From a checkpoint of a small transformer trained on Wikipedia.
Size: 11 layers, width 96, 3 heads of 32, MLP 384 GELU, vocabulary 618.
Architecture: LayerNorm before each block, biases, untied embeddings, attention and MLP in parallel.
Training: a variant of Adam for these matrices, 145M tokens, 8826 steps.
Each number is 500 + 25 x the weight over its row's rms, rounded and kept within 0 to 999. Layers, rows and columns count from 0. Numbers have three digits each. The size before them is the row's rms in percent of the matrix's.

# layer 6 MLP down, 96x384, rms 0.126, rows 73-95, columns 192-383
101:538518483507487476442487534482485496526541443504533477467527448515522482476504535511508461506526524466489521503494511474515451486503516509495484499471497502503498475497493479492488464490521481506481465513532511535498474517470478520527451507510490486499512499492508486524473452465470485522539496485517538541522555517467473492509510524517560515485476518505510473524523466538514503485509579515488523495502471509488503490499467515441501512472520536497490498466493503523489489516461471463507567522487523524540468522492486476486506526495496563496540529485541497519480502508496500508
098:507492497504510528468564467495521492492515506483525492515492500551481513516522444444481462452509493534526544479484466522522508527503481478509443474494490474505483502497498520560522498499527478509483494484509485548417503499526475509490496521491490500480490518481494538484484519486492505508517521531492477501495543512492489468450512506529531500502484480510511504456450506503525485554446504512490489506510504500537535514519520522547466500475512489484504499490464493497475525509487522506554537486480508480479462476511529507504474471519520480486497496506473471512454544481524456506
102:494478515509537468481505496509475516480498540475541481476504461481485491526510522500497538496509516504534454497498460522500511465490500452500513480478521530491478472502512560508510521505511525534473512502541462522488485487517519518495477498518509444506508532497545483489506463527460480538500502531486521462504536514542524507487518519493459510528547480454488508449531495489458484508473515494496494502479501478478524483501476508534447475448457516492497531507512440510562512493481547534498453508539530505558516472492512480490515512533505480487477482480496520466503492515465478475
098:496502477498517483528493521507506501509475531481514469487490477465436501502510464483478527534511489483508533508508504543474517489527536503487508497527490485470483478462525535484477491522492514496482515536545490461472479523480485558515538524556431470519485497465463490507488466505528523533454480531512482495481513513479516494483480503475513498487538490484553520509492489495525489484536487501520459482479526500486516490509470475460495484497508444535524475516537491509486506479534490538498506530512487538471478473485522501486473532489521488488530505526475486457482530507544520538
113:549527537527519538461500502495522473513463504509526505465517476518513463523483520509528516500483519544522506492499481472536520509491508440478497533507509514504491525482518524513534515511460508475507517526496494556499490520506506507500498512481476527512553564529500472523470502486498501479536522540485493544492487527475504527461524477506531535509468555514486521503565490514514528515501517535514514495557525495467551509526502492512526517528518533541512541530485530528538492502482505532494485490480475493476541480537535507529542515527522485490542524488480480516521460486516441505
105:495488492516492502482517533475502519544511492510516493485507477499541544527476499451522500502511481471525564492501516497491455505477504564500521511500472478517472528483489469487502454510538514498510497521501530508523478518495506524501514470470482542472519484492447518539492534457507497499499462483510538489481471499502488507471521498507448480524514494458497514482536448493423527517525494464416490490494519539540515500513461459496515545533481541538551500510490496479514449480487497495536499512518506544479486506494472496470529506504499557500479516514481511538498515506518490510
100:506546486534506497518508436522512551501488513486477493512477504491519517515500506489467516462469506505495505507467512459495489472473477545539521500512498512459517512540497477499513505487493511556513511506516483492435535504505519507472533565523497496521488443477492546510534501455513474480456482482507508480488529501500535471518512524466516523503495477451478521560472456554427491520488560477508472497501501488534491531512479509518455505472503500457545512465491472505510507455452488526530481484501484474463535532493530488494512473495537542469506488525512505487502478519513511494
099:496480489498523473453487502516477511463519519518480495493495508472520519499490515499478517475514516472474515522460499512462477473506437456487514479483467475483512512466465495524513523507462482531517517496499492527497484542500478491478526556513494511451501515449497479540495494475504490480494464513498497464507500475493514464516485496496466508513506473518522463460484500499507477500476534529532471459514510483489479497468483585528473489469492512528506464508486467454529532506525511465464501509490517495528551484522467503512495531493527536483549494493483516487489485456509507462
099:483487466540549506479505445502487482511491475454539489493457513490517516452494483494490493506487512503500513497524511486496476458559473510507494512518491507483457514522520501501465536516485531524514492486507493509510536493505502455464481522432497444466493491496473525469523513472489473470496513474478510507501501448509452501487511501498525533506511478516535531515497503505525490503514501487499495539470512564490501546509531532495490461452499485495500489475533492494508564508488448482518548504521494520517520512512455523528505514515500539503444494520504521510504500473462491498
089:507506520502504446467468502500501496540495455469544483526472476481512521511460535520502509525463524560493501503467498521498495457487489490518518516463540495485513504477505522499495478521512524544464475481519487519480468494459462524502495455486486475494449469492521495467480449476505492498513544512527528488496548529509513487487501494517491506478499495505438480502468460495522471464511468507467504501520443483507483490461540508510546481532519514488461515513555517499435475476486475492525453522504492490497477499513514505549488503507499438470507461485498513517497529521466486535
096:494520525527519504511526515543509500457486535508501493561523528474532515494492525497488550511489534529470511478480495534512505520481533505494514516449503473441509468491463519427502514489514488487487452469513535467463506482464533507564485492486510528474515483509464472502529494507507513520509482547487467502507447503487493516524488506521523523481504479502460545519515562496468481505503473470540500485452531531492461519485480507498541513478538504437468475479528512483500498507494546477515527491477446486514523525535491511506460454540464489521508521485485503491513494478544487502
101:503495485501463519539504477502524452480500499515531502498516512516456488558508488452494479513523476484529525520526532516512482522517492523501460509490487492459490539525454501525531533475481558511491511525467514480576501510503532499503505510493506494490516468525520517515467479476476511501523509481556530504496499480483480500485495514545485513485494498571512567497479513471511535490510505518482458501445506535539500524508481462513492439490529488520498523502510469505511469503520538507467513463507488517446485505486514477523499491496511395500488478542524468487516474481518520514
104:461477539441485481507527511516534504475499503489522496493494549516544447487521512491477518498469475522495470497505498503501515518507507500467505484476462498478522500506492488514516495461562512483499534520522525569510527503500514522478532521491477507508526517488505494530498494443509497452496522446461478561473483497500455498497487501505487522500509516520496515485502505501495508543490480487465502482553504498459499493531513540492500497520485470500482505510519498542567475482508509490507468516489459522478487579493463470486476547513488532530477503499483532498526470473479489498
099:515523484491523484519549459507487497524526494520502531502505483469471574534503494537500494521515510485509473484516512510482493475497534475505467459513527498512528515503491444520490501459464488491507518513476455522453520493496474548502533529449506555530508472521502490495467528464511498462496477477523523506461468460493477536476538506482503509482476451530478481495526459479571537535502488487509526481507470480508490482510497464488522516502478522487436458512484502492470495517533475468481515501527498512459475499499506459490472517535437521468531500471566537527479513499491514546
101:483529508522510532545426491465535526514506517497476513480506463566475530528525509496460516518473513513475458477473491514510510508494487477528519521456498513454517485513540478478479518497460462493520446496500474505553514512490517491531449504501487499531476540501514598470532501488480474526532513512528525448506493516510540515508524501471500550473508494495468557484477521482522500483542486510546522491495495521524466529526499481524458467528440509500477536566494515498537477487498482483481490519472515502504511506466481512495530511511488518455495523494515507490534477482502551490
091:521506500521515518511522508528499517517492484508483489456486448445459520480497511471478483504512532521513470521532508501499490500496510458486507484488470510518486499487557508513503503534541490515541459501495502461477498477480517503524452497485486513479497515522482531476527478503500483501498519595511488543502522544522520490529521497489496508520521553538513525518505478520484486462480481497508523450506494508488499478507490544482558482523489483441520471495489526531472492496496472531548497551512524523534499482529489512498565516520515475536485512542498505494479489436501488470
096:527495511495480464536478475517489489512530479503495515500506520512505544496519529501535477456514515485489522500514497478518476499517490498514449527504521526491515512472526495497525515497475501486506510506452531474476468523478456521501518484480479480491491491519441500477482530461511490502475512517531482517515487523469458536505469460504505462448466484475493478499488471530466516508517467506488526511489497443470506518499480517471525515448491530499473506494495515478497459515487507557522497522480480526521498473531471496502477519528474510473492530509454420490519521505499506496
099:464503463504516480503556482506484498488504510477529501481502487497472504467514500547486521525516478460486452521456552504470517509471474552500514457497511524500527493513521485518478478531459512483481488541509516523539495481518476477476516455501518488464485441475475514512523498483506489512506433447502474514465471491451492465499501498512535514521455521494492448526475486465495474493534492495528516537502481451451489450484528520515514474523507498479475459467521472482473466501527461453443517473503520506498449518449495495495469481500497476493528487500543536505483489525434509489
102:509496528479507517474504533495461505526518502536486540481512500516498541524497537512492521494483520506524486492491508532487529518496504470475562432466466519432522501520522481487534470488488461516497484525506502517466463500476493542520509478483491499529506475515545498480526529502485497515532509547488528505491450524497536505499481468526540497517499487498466535501536398476483507512460550553445479513481487498494416467513475529489492554484505461472525462520487483491478521522516498469474511465496536476498471486487505519512528510461510462494523495499491557510510495488472573512
089:522502507494457506521494505503525525536509530508491496541496469481515504477444515459515511507505512505498459499522482524484466488473497543491462467546505495489506473491495500507477483541470497525556472496455544491534480532480497495538512470485502530511520534508495521524476493499559509510488461486465557503526521500492522522499496484468490488478524551506483512550506456510494506500471551497464495478496493515511507501525555495512471515498527482461511459501495482462477515478545511587494534530535523484500420513492524511522529509523501392536510491530511555521531437479503504517
105:485495461506498484497518484510503483563511478495467483484531524486517502518491452498492503479484469500508545491487482490517536499527475482452474476539504446548507473456518470501487444520515478516477409492515466484504514516534518481506505498495490501516492503501442499463473505499479498474496480465530502468515501490525512492489465551494505485502551544499568519498498525473495493478472497491509484445459508503515549513480481532560481481487500527461546497544525523509447526506520492524481518487488466492519510521548444497507476506518514529512529520493514493495489535494506482536
096:506481509462514485551485464506500507473497450483483481490513459508479495489540487544469552474488509544504506487534509490501500529493514509489513475483484487480473517515512549492500496506483482459513491503466483502492528495487523471500506519498523533548489537480533519491548471527519495517550528460481550511525532478536516496498508450500516471490490507472490508533485502488507505470481502532529537488529527486539536483506499553478468513501490493468489530519482503484500487517493543517545447511533519519455495511526505509561475501544462558459479502491509496445528523506521524488
094:499523504491505476542572484516474500467512501496498512493526530480507500518521488483517531480479496489501516507539516501493498452466493505513516537508506507499494492464495479535511504500506511507512496508530508469484518462506471486502487498517458511562494544498486469508516499471502540499472483462494494549524477559486508498479508537490507476538513507480541468509519513494510503473481498565485491489499536500521537493476482535493471511469458489488478476508521482492449515505491523527423544515518484461544517479493481485492463495475526449497507478511457477494492468488500434455